config.yaml
num_hidden_layers: 14
hidden_size: 192
num_attention_heads: 3
num_key_value_heads: 3
head_dim: 64
intermediate_size: 512
vocab_size: 8192
hidden_act: "swiglu"
norm: "rmsnorm"
norm_place: "pre"
norm_eps: 1e-05
positions: "rope"
rope_theta: 500000.0
rope_fraction: 1.0
qk_norm: false
attn_scale: 0.125
bias: "none"
tie_word_embeddings: true
parallel_block: true
init: "uniform"
init_std_qkv: 0.0886
init_std_o: 0.0167
init_std_up: 0.0886
init_std_down: 0.0103
optimizer: "muon_variant"
learning_rate: 0.0112
lr_mult_qkv: 0.5
lr_mult_o: 3.0
beta1: 0.9
lr_head: 0.00748
max_grad_norm: 1.0
warmup_steps: 200
schedule: "wsd"
decay_fraction: 0.631
decay_shape: "sqrt"
final_lr_fraction: 0.1
batch_tokens: 32768
max_seq_len: 1024
doc_mask: false
train_tokens: 278000000
max_steps: 8484
dataset: "wikipedia_en"
Each number is 128 + 32 x the weight over its row's rms, rounded and kept within 0 to 255. Layers, rows and columns count from 0. Numbers have three digits each. The size before them is the row's rms in percent of the matrix's.

# layer 10 MLP down, 192x512, rms 0.0649, rows 119-173, columns 0-255
103:159173163146135160119088120101103107130108159069100149151072149121115101108152191138145080143132149108152074136152106119132128135130132154133166091172122130166127098141112084158100171170111106050133110120145125109088145155105076121106140089079151112136106115085113101155111152078204075072140116110137179117107129119064158152108134068120123122149093157137237142118133151089151100123122129186116164119164143163164092136065144097078187090126095114111082145192141100051128122106125112129102118109139092104101104060081152118137156105135168072154133131130113135121135113075157158131124162140071127091129131082206156181160159079175088114016106127176173087142124107157165186113139155085108177154165090143104124183117129139175127148176122053120126150193130111084168145133150103
106:164118169156082052143102134108174133065062100116103175107204118148126164134127092127152103108101067096107139156114114097132176169106132074092147130149134124103073115164111150168121121139145069084161140187143126133145097116070161163187133140130096200139096135129118175081090061083124077162091097175163139147187168150125134174107141141114146113121146095111108077100150090141161082138075111098114137125128159083153085155160146148098122113053163166114164131083124143134062131179143170149100151165121124117116083133107102078126124057122146147105113082103052154031141112100104126140103118164144120120101173128135074118054093041146119195095163151148131122131103078089104108134175159116135170118151161111146210087155136134084067142160087140092128146156164078141122100146173122
102:093119129089161130116131139143158134078135084116141149160130118128130125142221144132161122103076075131135176066154106097114134131193178168099122090193157106085076103087116115156113099125171122106148184094146143107147119205083153157129129119161130142146145201145073221110121177092133120100145126113104128096110126120193173145092115109182140115128107131120114148222161167131142127184089161167116152083091129135154142121093128095102125126085091121076168155189137132177109177094090141134138099121112187137133113149125143113116121194114114108162121155156120147149074169084134128113112116109148131146108152117093120098085095168131164134121100072073147106152129145085176092092165096159137122090111125136093180160155097138054108168101117181161122131086197127155105166114196163
113:127066125172171147117111114124104125144155111126074058056159121160092166154118137148127147108100159140100103098089114145122129165172149127171094117140095076050128072088123086111088113095110094133146058108113153138095115143160146110213084106135156190075082106143132122170130152132085112112149144143191175192107147094130104140097225110067158184125167095109129078193117135153106129143135074094083102156106114163162128111133137114148086092091148101050119167115155101197096116166112228098125162121091130108076101102097149072132097123164101175183182099121153141088198148125125157129165151151193134104096106109144099168173132107120169091131129131141152149126146131136116123137124137097183069144117115150117131116129184154116137100142172110082170120141085096097113128126121147
096:135107110119126108146105100098125110134142162119056143100092117177120139077090130153149088128097091178160157100155130198097134171119154181122177124081135146095086125088154132112240114132118080150191138156095121123079133084137098152108083141144119179172122091143088113142125095175125099119126195121155089164152152116161133170096179150117117138074190142066112114061161072152161126068140213105087097126176087115126096182109130105143129114108128146144178125086154155101104145123097150125137151141158105151189102077083105165156151189146196130159145143072129061168075093094139119095159140109127146166099158105135136088127154078143149197171126185141166183165108059103134130143159146142118186095169140113146094170113110129122152177115125117115095099100163079179143142120125139
096:099148193064117119109129083082109147063124083078138124099137121187118118114115113116155125091091122193123113081133131104131165170138139115101138084100120167120149187150110128167199121123173104141163119129115161096083191156164094132090132115105070138139150140077159189165180156095130180124107116123125152155149137120150091129098193080076124127137165158130164124113123096149159098125103096159169154098155144196121152195128108117108090105133121163100149160114161153101134090129073136111130112109089143129121170160111139140143168125116139199155135156129141040090132120116109140125089108185176126192073142128128152141130087113092200129128157125082113094163098081133128134155146110171170148063095112190072113137131127119099126187070114127105133103096041100116113167154146105
103:075162145125151153087118109149133152119154164137144160138152135147146158114212141107123070148145103112160123151147096077167106068102135168141121154023133144130154130141081157159123161097163133212128175126095105160098133163152115152113130150180130152149162170183131160119161140123138193081169192157094115114125147095143157164123102101142167110113123150120164186137120108096129106151170159100193132109112095091185137107078143168131180117113140090118148137181147157115170131102100176116136165110127145124103166112151165107116065098150206137135176123131237117158112074102112125179135131058099201190154136172162097110135149166140106086137125187088129151120118189124170102148135134075176145080141163118086135137144166182101141146135141132069049137106110123145128102153078158
101:094147138111107083035169102110139129063109116139153072110121221085139152130165146128051155187148084161119073164174141097119133114123108151093127180162153112101139103080095132177149121060154196065138167143156142132116107092100108123135099085175101090072189125139153123123153118142129115073106173108104127122111194154070134131179126178149128124099104147122095090171129104153135169085065143126105132163087134117184119097113105106105120130090124112133154162151131147138160155120139161143099121200104115162172166192083133115151144135123131098113090145135101099087067080170106092147114124086185099129153189169182142082124151101070093141141111078077158127118076184187133165092121084161098099115126085121125120122116107088090104087098110122140098107154130131162130148131103106
092:198124117132126107179040137126084099159161093108187149143109110167082099082095129109133109134094131085108093119134050096068210141109124104166131124083169117188107160114155192154077099152130082064123134163149190128130128188112144148113141123107129095105122178140092154093157132073121124150131164138153117181144160068138125175096110156136099159170118162156099090075157134079095182157119140132152090130122117112092107119148198112127081145141109133116142129153187081112118200131180100040127146087149110154116101185104119149128140136114127138120127124127060147166113142100129073072167107124068120113133137094118156138125157068069089165116137128115139163178125140178127162077085143073139112125102125106160159121148118123159159107139116092115162092150086134076081115130124133
100:095158138164090156132106114131112108140107185095090057086104147082129113140144146095179115129072133135120140141103139158110112133110102179105147110142143096116166116115145093143149092072121089086142103112171152127125104135134152173083171155146120121069135104118117147081093138110114099164164130135133063099136150158114162079085145155083134140114173105075164076182175121152084119128127144126137150134163152100136097175114098133127095176146075173082097044128154122143083096125161129081148088132186138084138157100177127078133178146154138187119104158153145109138128143135163133071140080122144161067166117127115137144109147119132076100111081195105151133123114102132170113107167146153078176096116061159184159096099152101114096116145036144113117076120119166166101141070109159
096:091148102130129160073190103154113145143116169111136147144126109160109081077077152098082089121125121122140145081140132121169130128166099153074135184032066129109096170127112120099162108090147167153067123127132123093131125153063166128104097031096141109082142170133165113141092139146163165107172137126137130090134101152133050145109100103102156147105139115126155166142128085189174139133102120130145164104161085079126122174164110181098136128136134066156134159147117140180083118151043113112165071154159102113154156136091119143161100168082126117125101123082123136056125111194133126148160146120191156131143141158060172148154111106203103152164133192064075125048111094088113115086152122168113140100102151162105128084047195139160082158136169097127135174119137109134117155085099122
104:087112126128085131108178075053091140101145089126168150101134068195065109075154061154112105129153137106130156156179148080134164103113136068137160131105147145099110101095112122124126132141102126108111138148140115170129125128136165199124147092183093100111102076127133126137124128148090097140146128124121108128092174053105175160128152142111138171122137119095169103110139152124069089057148165158140094091098079125139145111137143173100145203165139133126164101106147123154122104184094211144160109137167205092110155145137151124174121114116136159194145109089085083164145103108081100102059110123061133138177172145109141105066154123064146153120138129189129143149095140104071173124134106162058171138137117134164112132098119124060130137179128144150132107047146095134146164086172120
101:105099096102099107206180148147138084110110094182136114154117125119116137104184118136078151055137176122132136084085094097178113128188177114134153163113124082136101066184116089097161138179088194119159139128112146097131184039133155172121128116132143117073112166128132129150121115119153166109094115124237192062135165129136068149114178103126096076106138164144168098221175146157166113161089105162073157130170143159134144129088120113104175136171109180131129098134126135129119199221127089164121137134145134125118165171070168116080128113126139135118116121104081120133093157082125102140161136115111096116115132159111166172082116140157149164129131091115071089147119117140102119154198150091136125144080153139103147155141171097056171084148114077111103169126170120111121108049126104
097:121116147110092103138140088141089117175182108164093142127137133187099112102106142116141074142137124171118115095114159145107117183099159130214063111069135135119135132150158129200114138122105152164090122177089166137138127147087103133136094155194131138170148159090128151092130144124123208126187129145102056144129133083146112128131117140125107141150078119115137143108078139139160106134135145101126103148103147112064083107066098134139131161142125131072092102111160141146100141154129158086082104110141217130131086113055170142140028115118103161166047104095144175171109146112105089063133124176149173079116099098143106173142129135185125161110147110124124081093104104177081139147094103116105158135189129168113117142203163074088162149102151151087108121162144170103174129134130067
101:139164116152164112103168136195123181137118136122193136128057070141094151140108089084135124144132134099096102110161140087127143087079099150092000172111096165112143126080134129130070103141137142129199165130166099182088145086138065137163114144130123112138155107153130165096120085140174145161068168147115123086177139138131152101140103154102170164133132137128203095182165120124125063201116163142095104144081087160098165196057117137082162088100067174159218117170118118151143111162105118103124226107126138118121138101125079114174121086079151077096211120106161126097131095114169117185190136116147127139093107140168086102130148147124118122106148106133119191142091172142091154148098130166112168071098107108148089129099106122117080129128137149127050137092151164152084156174219163
108:151169165059136139104131089118084120122118143098069066169087138106125154108159089087141153127089209127099157117192157132115138173120164142131146108143107067092125140115084107094130139087128165146100127126115140116122170128153106111081150077187128108050118162100162106176092121146143087122112099136132124135146097069074128151055109090132169092173065186124127083124163140112122170138114149141129106075132129063183168100114116064059170118130135125161130140067132110088180109115108091143120099135133162091115118049103112133150126134120147045133104103145159048140113200092114161192144149120079114116129115132113128112094139143084180179101140180203108100110147146129140106063121134140172104150131087099137114073101113125147122126099101119103143135102116096117088201131165142
099:096127071166126112117132147107104084144105162141101168051117139100139117140084131150090148131100137124121137174141135143110157153202171134154173130105101102081102118150152112151109107096162108066133120155153167165186183105146176144059077086134151137152127101072122155101118120117144109196159136077113106164137081032139169173184153155091174124148143125149153162151147110106117151142116125089096167180111073159112134134106163162205094117083154072135166157120097170141086133142129162149144136153057160163098189180146114108182135077150121123103114086142056094085100109179113141111159137188148094115054174079114130155126124125085143189166144133118102138110222105149156156123142118162111090072120151097095145129099183164112158082138164117143122152120221173140164129117150124
095:164146091115159120102147156154153102146120140190143128160090126066146084077094187188214105117067062162139161122136138139106091121107166164143174166113125132119082071131172132093121140120187156120087139105108080088172083100132133137102125086132118090101062060112125189155136093119105105149138114111096115125136165153160078130143139104140131162116106150156157198176113126095106180075154067147168137119084162159114111135100145104105106119175110141067173133088083120160108094118138105139128091131175180154078100110092113111079157113142099155142101112106121138149060131149115088086146161111148140102075146116180112084149093103122207153102071166098120188164125137145154147144131149151135082113148091125133173149140146106123118077108143152188122098070092129218109105133098101
100:097113158158102061166064108133153065163187106106116100169106121135155168113120120161103152066144167114091166100152061109124151142095125106117163107163121152180121149071134130167147135103117130111099093123112095149097186100133146131177108131112096074110144083146048097072116102156178111109180128195131104109135107110126142103178192157155160147188131153079114109105138178102128146113122107072065142115166195142073136100114163054111119131156064142136125077071130107125104126198148145106133148098124085123146143127118131090141099134142149159085185084122206151105174184098141171168065099154147138133114074128095095150098146073050117140091199093166138127087163114091112149120152084142183158140139077095126107074121139101138126073102212148164086171065145112095161131143086115
100:082093185126116136152167159108141158158129151095123151137114115110170148117072125116122165143160168123151124172145121121106178127083160141000167094141146136143136123145152139126144115097158122107171136066124187093089102176091138121145182157123160138096078142091163110107071082170124150134126140126123079069138116120111093144171118087081146148094051097105108141166121114107138137135132150154069126133154111084147128184099085085144075122166131143143072089137149126122147140117103131142106084114155140125127143135183106168116106079147126083141148120169157146122104117127178142139126082153163104108193094140128145136064118099140124069131125164164081061164077125051089104118172132177151176074186107204127097103099120125202163115126087133120056109126165153089157126148125075
099:150081045078130088118130104084121136109103146131126152142131152103155158121121148123128083150114078128091157179102156140120126146040156172153136155118119091184176174106139144150091185161126135148128173123190161142084110154119142167166189167114135116139108158129155146102158185149135155074168130122099106132165165149175167102126154162112134101089163048139091111149124141030120118128105116131144157171050159122195111119087157126155164090106228123090062163103096107121113120094139169130124139143121171062084132098111149143107100068109160099169083176136143175136087115062084134092178123105101218123162129110169120096134167102147136179097183088093132177123118111180174107115129070154105119120121166103081148148086154127151177116119175152141111076089139108137122118134135107
101:147159147100150125171186123092123114186125098141132093123125133142106091161080168151165106109096128112133166151129140141093140086145155163084127124101157120119062134107106083090145116164118099127117144132101118102095133160146143109156139100120088132133127225138161076159118076122077125170098062071115079171159136119150100146154110103138130114139092112122158099116114084100118167147115160148168117068165137196125108079115150172065141166104152131174128151120083160072081034149138141129164168123103064150122143162099051109067164060153053155193181116160094087073093114141086144109125132125149123160120157140142159132140151130093175175123121105166187126156140086139149107148127110063167139127109120140155148109104120153159089126165089091143092121126149144190121127074102112
099:133090148129050138177118053088148124121110126119106130130105135143138120105143126081161128177125122090143089134150067115110175144145117115122158159122150098096126156105107108130112119185111114136110096124128169108079104145158125153176094112215142159102145099166105146148106097161150125090150113134074114128103165152107210153097162138121115134117117069097087121110109135097093156086120188054135078105145139096110106149121145153132119117133125182124132100111198103145113161108063139147110132149117168118126075143141133156140122113187144094150149119131206116068070197103093113139155097135189150081179115149101110091096194135158098092096077198148089172031131130101136117166170109122149154135126099099112177122128140157146118126111141128132127182135183109174068127110131095
106:132058122157083143128138089108125109122154100149152104201140132123125147225189151111138120158160138185147103130160146103124131193149112096155114161103095112153164130151134121175126120077196107177105146126126117108101144140060135149148123101142159083090100145133129120098121128172145154099129129125091064131169115097158125129139116142063149099195100114129096099127129146083110132135155137060088129134065158129150133117124128117098137195101034105110088128080110177133110078042087127099119150190115151151149119159140125150150121147136079210088080108110161154086120114170129173141128068148109149072126189106142117176105124110099113124187104099055059104079143126179145126144105141160082124119091144119142121065145112186046096116123150164132127153170166133150108098136141132
099:151145135140064101132123121117086057100090101119110106124139152185137110118172123169086190146193168103154097137115080160191155184101145117132100103177181075140150075114131119116192118102090125089124116107126111124116152131157194092121176098173121077110177065110064146118147133141100103140134157172138107136089137133157136159096117081072073079078107080145091181107146130166102158093110140102144145130181127112166094167124121015174146158129117130111151102098093109121108172175080112115143133117152166098123144053101140150127135151068160054174112078111094137128111150106093128131154078080124154178109110159145093061120142087098097132075103163110132144109110146096087131129140082115158095170140088158125150116078138131108135090128172135071121147138191151143123152143138119
099:110143130083060089103106125084189138175131113139050137139105114076130161128117115180062127147154065120128125058158129079141132123041131089126117099092114150060123161057105114117083131192132051146109068089132101182166139129082152138180117106158057143166181110168084165110158121152113131094176100163058099106145155090140110174118155114155146130116136066129067107162128124124095121095117150152132121155133132183134151124155146101148100156092111080128110166096156131091182138224055147177124108089167132129182110159133137118140107129106160165134077142119153143163092140117127116120109156139143171139113116084078086154088177151115129154114133129143107137102144089141101116118141117165145134125055125107117112093081089171074174131128085109152130129074178090092139136134114112
101:145132162130116130138103120136157130140094165090099153047129130165138149095119151103148150136095114173062128135149129099142126160113116142111138124103131158160113208120105130135164156117050075153141130187128181101125120115159163101103123152172074089127131033116136112169131085163108146123120177125122120143130145150087064146166090136158160130107131123109134148177130169071110139162083115100162162106046142112131191072183173186091123170148147114139172123158185147112098137138142117117138150183181106084135231126125170132121151153148221081183125162113125175149142171143086103128203175143086108125148120180144178121152151131142148151101167146102113166143123121166138087165155104141196130146116112168140111089098185128173156091134158063109143098120126150135098111128069072
101:182140166103096076188161151136203100117108120142021114162150148087138178164136140111185089104132107171138133151080099105109144099156101120166142108156143132142085141167112143165105131088084093130136124130109141159163105104159207122105082074091097151121148089111120149114167118111116115119144136169101110164134119092207084128177130083189127083068111146117134096124073141168141240196133094124178162111116144147126129115079090139144081143114116157151139135099124218147191158188074181153111096108121113116151093193112135099153110108149147082142118097133131106162088155106102129102069066158105159134165107144153155150152164154179148120184148094150102157146150103114173179158095144116138071105159118185141110061156094115147064137112109167158101088110130177096137141141109134
095:172100154145141174110119145149112077113077159084119161112130122104169103109074170132118091153090162148078138207109130115157099155201117110089187112078158125110124106090147175067188085161123145122124154140160117067137123136132138134134130108195156131160158140139135117166102107117096134155096062113123116131128103137179123121122142140128121064127136097125084112133142122159071141139149121150072137121073089079114103149147116053116183083137145136186141110147136113093050195157137140096178080137129053095159143108131148095106106112152096063146140149132173172117088157130152183175135141098139167187184136141187121133187109140156149075120139095130140104100192126118148207205133118135116080172149068206138132111104120084074178137158173103086080112141101073150128118149182184
105:100143125100110206143097112103166107093124140058161136107129152163151083111151101103119105119111164132120118131150182110141113134157092156073108151145117090103079114126136142081154093112117085094103129084113097103207111169156185140180174092120108138088084144150143155118073154108108103138091098096063131130075144113076100095142159152159166102107111140108117168155172076104059124115097103138120096167167128133157149127140138127115036171144121117147119133127129188065139159100142181104168180135095098117123187115114074133118133175086143130110165174149120162088088137204175129181203124137135113114106173142153100097159090106131153173196165190169136120133193112100227087112136079140110120124085107168097154169150152103102123156145143137075127155129121181105067112114090122
097:176157106083122105130079177102130088129164118108109099108180144192119103120128155142171131168118146136116075129154147157145123219163126140158101113079142121156153146094147104112127074107074151120133087141122111100144113151147201125129137117101150073116111104190160167155093098139129110187198068189117122171159126133146147024162109118121130159204186127102051141156164086126104132148105139110141057127154117070090098155140155095146106119143112160100060143073102141123132095121090162141137153108136141133136112095138035140098135111069081137123106136127107155135131089079128123110174119115157143107151103116135114069129127113111135118131176086112073179134080102110116146134139104096104121141147149152162078157175148169130130098106145175138145124210131126115136133174056164
097:073155104144104150157154073119131206142092130144130099065127107111140119114103172112154108128161146091078097094169121100112163145099169187115115075170154147098149160119153112148081101174172142149157086134128170149145141160145109162153163099136193128150070132128083188142165117073131096137092089083181111101163152171187119143094126137135145078193126093189092091083106163085144115128189219144101129080120151094191130091123197117152124149124153112039142165075160150100130103077160102135124136098116156135140176157169158108089096166132164153134080196162133148078094065097131132101116096089115132167123138158139160101100187135117106139123088083183157152145108129127179137164113122129132089154129174131117125148101117219064124092108122099096148106132083087166136122146103119
130:148091135107152176103135131139139070122127149106084148150172128113147153123150134041115133173156100141129136141121152107139152097143062110091197146123209148087122023191086095175140083112142094119152107116123143130092159141150102093098159118143106137129101147092120109209145130141093117100130111192115152142103213113180101114141129158131125120135104079158165153121134084161137128144201116161145144039157162163141086139101124094142169110106155147125153120131188102104149116101101091092158112168195111103129091096102167110137134074128141063084119158118091153146130135124115126136133130119140111156121105137103078123101098106124171173172139136138080091134192176155080110102138160134149140105142062196095122138135177085102134145115161122051149113069084108141177091114156137
092:146157142105099144152069124123155103099105137132172120156112093162110158110096129125099091113107152103081158126139115128155111136160065144152127140120097059133175084209172130194109100072113054163078146115178093148109081140156107127143124136060159155096130123165147076160073167137081105099126127157067125160115116147132129047131115116167174177143185080068121123151119145149123183091151121166168100152181105123089139121114119163099137180114122127142114047124134107186109086147131049179109116103145027121168141096184042116064120140193111115139150128175143174119144149147151125142108089140102182146118070150122128162139116147146167109103151119091141117094157082182115114192107160161119140106135123136119117118139151108156097164139139178112122173150155105169123085108098136
107:122155214152119067123149179123122161098101106127099087124128096130099190117222118127123115070144132133233142098101135096151188125125105167152128143119104163153141140140157056138111139126157115139143107175120118108161113167132230105142088140122139165118181158141098203062142123109077119160165112155093137131121059123119169142109077111143163129127204125101129113189166117138109058147105084145161163177136109111115113145154119152141127154083108109109135109214112186108129117130105191125165110170066108143102186101148113069180119136107128170150113148078127107110128079153150150080117097211137113112184109128162142126128055138109115163157169132031161089156135154152132109111098173106098137097092107179094134133167156070117118195165034173143167110101129145102102089131101129
097:138163153160105134096085039173139100102140144172139041160118158117115114133191091141131162166160159126121098065137128133132136201169120119156174122125113153246158190108178124139114171115158144102167108111140138119143097117118087100144160178181151137180133132085108102166100164110195116079123080170169122147153147150136073109128109102160107060182087100110122180132145174132133105146143155147167137137119182100090080082146135181105126106148096096111095111163086116118140119155111130182069119091128154069128045125146100140123153138076116171069055147033113110121125097122120139090109081162127132122064060122154112102166136144104111103098101165116101095113114129158167104107134125100094147144127151117119134196168085058143090156131159182143151139147182105077111076128150094
107:123120096135110160112110139138128085175127127140139028076139124117185077125139163070165104138113166106151105137136071127132117134138097123103139073139155110139167100112167128175111160111182188123130126148116154158147139073113089133108148116094114119102094155116135113180149107129101168136089122209174086188098161142112136134219081146116089129132146134184087133100092093119121155165131090132134098119079091163089087108100110123146109160152088137111097166136102111115155131079082116149152109109151147126153164134131093143135093118124092177124135121081083063137167172142159086089170133127163132117083114078164155090080145136125147070187129135149094109094113099112140128196112124115181142128125124168186095078201135121120129185101152123190129158091187135141139139096115182
096:137155137190137196112162135181067129152098211129185090162214122135201077098074154108134113196138158165168086127072168061087097128093094173125185184123148163096123086180132133085143097115137163080128118135184110111135115053151167110174135115108136076129102154117123094142091181057130140149132147114183126096189152160123121111139163134058135168071112102171145089149127087140158143118169131132142115087137144072133072153154127123100124158088138110151127163110135126105119109107132179174120127117152105120108142078141136111141088124098154065120152114135120093127095092066132157204173076107152130095134161146135162190147160074190157122149109060119120178136132120128172149169102121105124146129148186172177168122155183088071160095131082106116133073152126140148135105127091111
094:090135146141098111155180171128111130084112106179125153181133095074122131103171131138141085136139116145082113184098140051183062172110133167152147138130113146101105124138135128153175132130174114140132115155188113113159132074116133168131071123140102127111184080147078146150135122153156119087123139115126114188113108131112094165084195118149082098099097213148091097107135186118157135148187177181055136159112106088118137096167118124122106117107107163130128159127062130103124150144121071095122146063132185207125152183164124067179131147078143168099161157103159113073185178106116209099082107193131167133108112136117132118149138076121167157149145102118151094137174109134103075156091202201182146106124139136131106136124173116141110144103116078095114104128093078174128152080126172
101:121101166161167164104125196114110098139103130143153114149061087061146161123167063149105182126118160153127146146124125134100099088202111171130127117147118160139108137131124059105161081109156173081148158132129119130142136108114077086159164147115147115100168144181113105092137164071134123064128145123172162165140109131100126064151166090148108087129097147095077171121156099071114112134163128169086141147157100105127152113107126125142147065127110147150107114077163125094130177170115118128145083152129108162237099125119174092144203130097124184090107131156128153089111181085123106111141105134198160131093098171099152168140047133147147150191131091126117129154241103149108124108148112161124178136143128186138082124145130145121153102077207143106142159108083078136107144136138174
097:076130126070168143119137129118145191097097097107139071126066090124163209144121121131094121163155104088126110162097138118065137077175139112110139085123096073117170141171120076239131147122118144129066123139142181175154118141140153176108153150157101146098132109150121088135090086138170184097115145128143083161130128105040140091156095128144111079155135082134130111126188113110093094141162119137129122136156133094153082135091075166116126093194148169158092133177153133172112131185132121103180109107107195055161103128126088147115157078132163136136098142131126140152163102136136173114187110136136108109131123150075151118144114125174160102137158105107120045077116150139116167156090103165062120075167133091101106100128122061171163159104084163198093177183203143160074105148117108
100:122133180142105118072187090120163185093146110136198146083119134175101179130133114118116096124098119160152103154094121178195077106134152161086088112143083159129124195135136175091104141180144189137204167105105144136125103127066087090106148183118131077123175110104161134110159103080141120145180103156122113124138046108132100115120068161148148120158200112148089139125120072127153155113160114151118121136165166173179144187111146117125205100121091147144165124100133142116103137121100099202097118100076160138165140138168114155136136142069117131124150144162189183117115090139121097099161117144096113153138101110123101092143092093133133139133131090139103165183080093101071140161109109135135158124194135080145144146077173139100080142114114134080155163046093113195092159100065128
095:166151158139110074117185129168200117160157119117106127072116080178117149159059144136114189118138161141077116149122127086177108070084169136102137171137113158054148127114115123159125209156078112165133117068164113104142126155070086089141153169051091099144106143094083167101132206164175123099094089110196173115100130133150084053111125127129156128132112119134084128188122144151133129127168145108116120105098150091157105130091172127122130150082105155096165126124086099130049083114178118134142173183155169125186129137157145133085155132116142141126131164106170079134127118159139115169117144104094100154103114169162090117105129084144111122111180143080134095147126124140134081122130106132124139131131127093126105121070073087124084057090107123110086129134100137112159112116164105
093:137058119107127141197039113129132056097183123134225139172132166192120088080154126151144122124193117148129105140095146183120158054149160123114130145106107120132185161164179162118119170114155107116131139190173133077064155139050112119104156164133148154071057169076148122159156141110151156134171134159097107166112072122094137144136138140152091124172068113100112135157152103155133099103108114160171143162149112124125103106138170105139148099142139174134152136108146146145127144095143069161165165131115175144066136109156150112117014152116090156097123084167121109117130105194125085162151148129136111221103146129173124171167089149190110100114114089120138120133114098128109136176101161141149056172185159128111116133128123158138129111144150147073108152118141132100193113149095082
100:143094160131133122121174151122151173109160153060152182113180153123108151099099141112183133146158114109094117107158173131033154104088093123164103079085084126149104158136091120139122137139131168071193078128148153156112151177126118143197132149149157118198124124117086142123164110141092138136142123100205112098121121167094043145115136126130127106117157151157156127172160081133162147163171130115142126135110151066122162111111105132175114162149145142153132132153110119136097151065178119150120144169078103140094114082089117131083143164109116197109134135079125113096085097136092131112210096092074181137124152096145149156134123186121145146124150100166121147076139051177090131116149144071079161053087143091116142179078102128111093147172135143107080118138090104120164096072116151
099:191108111080127124143153070102112098167092129111120144156083153082140084172116153157105125142134157142148147158068101160137150128080140118071115101097137039138158148145136189119131127172094199091102119131134164127114131090115171106089137122131106090092074139148124110107142124066144141125149082134091141125086134137152108109144172099166052191154127169083117086125099116110206175164129134178199144136188093127080128157095186164180089145122138096137111150124136147213118170117082161133123080129121133109152138107102129140129189108194178076172118143098084143142143132114093088123110108096145197098144136114121128081131156075156101163118150136094090147195123104157149116146158099123115145104167119174161114144134165063140110180160154145097190109118101168146183193102104101
103:119147106168126093100150156107118117109091117116037104107170111130084141126143153131113118151150093125133132112119144115153140118144134123151153171153105138132223128128117125124063203111082086126096133151139165088100117157166117160140158117167083115071144179162127084122105140169149186131126120135113055116173142118038145130096130182096145126132110172089129102070114160137124132161140147156124165111172105135128125229181161158169153122156059159106072166162152140152137167118140174132136136121107132120159134130193116164152149230104155115102113097106053112081166102132115063095105093156124108126121113102140175130121113159098157144149085154101109132148152081067119106094097152108132132131133121138098084106069089157182120088102128136137109058166175104122048093054120137
110:183154133078022049190127086108112116139089123172133127128102151100142204121088147109142129135129121126131117143147128121120127169156139107110129163050151152157149110071166229091150086153176109092157095076161109147128127113156093096108109177206125144139127154128154148161201123142106106104129136108092121085146155140112103190147133118129068116113115111109108105049106121136168189130080136100151056135076180225076141130112145166147126113130130101100113106164156113128066127153100161128157138092143129166148094136089145204079123152126106158094147121048065096084093180132148095139109076158150154162056102117184126155222147182167168134154111184114124108100092117119121060144164109118072131119102115120160166114077123186079131108117152131155181135134163117144124142172174157
099:127173079125174103132159144131166153086121154100098143123170112121179071121164135126137092152137162104137162151111130157108140060078140121105130126145131080084146110151127140146135169098200138089074140122135134158159163136129134214079080151100121092162152129146109163086146154098088170169138132203116102143089047172127098172060107129113071115155116153121152161119164114106095124094102142108174126120129085107152158182141142161158089189111230118079069096147168094145140139119101098107193116115067121064143135131117090146085086101149147121116105098120111123121135147138079132172118141138163144087153133139098100134128193150146172117054005098123160164093146150136138148150111153136155110147143080135121125125160110094158097107156117124108146144102188163096116130195151166
095:149181141106143110139083100130120141146142118132182132180111162143115118103073164156167118115151124108129141127139110099139124139170161077130133126151127123125113152184109099160105170158153095136112137075150101098123100165148064152162116150110087096089122122138116171148149183180144137192161130097186157135138121125118118139092204089139093128101145158067175074090103155164142119106155088098139139118123179120093118150067149170115101176056066102158121101151147138133111140171066146070152122135098104122115065125105196092113161114086148151142109102119132136124116119119109145101124138125140130114141078115162192185144085100062118138115162131174172184119098052136099161058151142161136118139119179099074108101085132088156136134056152170115218035113085101137129117077167104
109:089087205124061127166170123193145162161114124127196154162145134162070136149055187162143113130153136168057041197118104147134089084112106133070164200070134119107188124210110114127136147115094142134121148120140143139146145165127149122131164139115195114112114139114161151169143138131092142138156135110104135127136070132164138084154099149115140084097171128122122163148146209111138097174096132068135115169106125140121126134118173113111114110142143123165173088177112081218170123167096053106113179137147153093081135131145104106095100125119135076170122198129121076117150070164132107147166140108071138090135182066109080110176159133148111130137126111139159149117097118173168112180083174090137129157113179170099123134144184163163165146159121152097094130141148189100076046178140187
094:138109157148134113117110131145156203131183148103151138153140147101118095110101179164115113125163189129082081131132090107117134093109167141105154160114147070091110054139068204146105173144083150089134127124163130053094130074163132153140072123144118119155171117069126161110177123149106131065149109101105112105136158121121110179132160165111154108110132157139164132136167092108109170097090089087174177134088080093173043162092134092092123157102122132119173136069113122109161080140151055136142127154130101138129165096159101166152198086173169095103133169160094186110116137144063115119157161115142122211152142084174103102122151102072094113132140138087119186127110172107159142175131108125182112143124150137114135114190098127111175112092102075073094110094105118177078107087163141
101:142145054120143141150127150147154098102130115166090141151108133091141135077093076097096102041117131109112165183164111185144107086129158073136175183135076100113089132107165127096158154137112151156125164109147107170131076114221151118159069101091116141066096136171118091100071104088169156144107164124110118139215141132135200104123109181092122090095163120126151053122153127059075137122151108207086123056119051144155173120209116091128163108138091182108107141106154096123107109165092133115139185145177099173187106136136138074152109060118124094133094178138187144128100117082144114104158108112093091129141100142099143144087117123082141144092154101155159115149135092146105099183122132119126106176154171120140121078073141128113078032120015149145093126144118096110105123141132134
097:127088118156169119141104171064094160077109093091184166160141115097132115094157135099090139106128140081080111074113157153133129134144159148130060138058064079078131128125079125168097172101174115133162139118096144095179119075080166129176119119124094076156158146157112103071151112131110083141113193127134152133154055109118042146128113070113126106145135130155158184153137159126119176176112180059143138183153117092128114162122143146163122123136115131088176128152131191120084150102175119141133044081097200173149147146103087171166125113133111114087150108141133100143141070156170142144112097136152118146097188171141055123145141154097150136177179129112130175112141147122098125105120112152136173132134166049126111123101115140110144188103117165169156153158042091109119148140106166
105:170124121110084119122158108166174123157156061136139116143123088119148118111156150125112109114138097123069174128141149148128171188077148110123154155102083082140105159110126116121112171096106129118091123153163139131142120167111078078153140157127068163138152135116151166162010102170168096087132087100157143157162126145155125074178119189101115107107150159120160121105142115199123115127151140110150101183080095128130096134163101175141079071144106159140080154104173070142116139164181111129069126198183045142156036085152082121115118060139095125135164204102164108139133097103159124147185128140156178154129089105145084095090098165098116141123171141124106158174072139148145135156118105149138094156171117109096157128170103124141127104154126156167136130185130093137117118147163099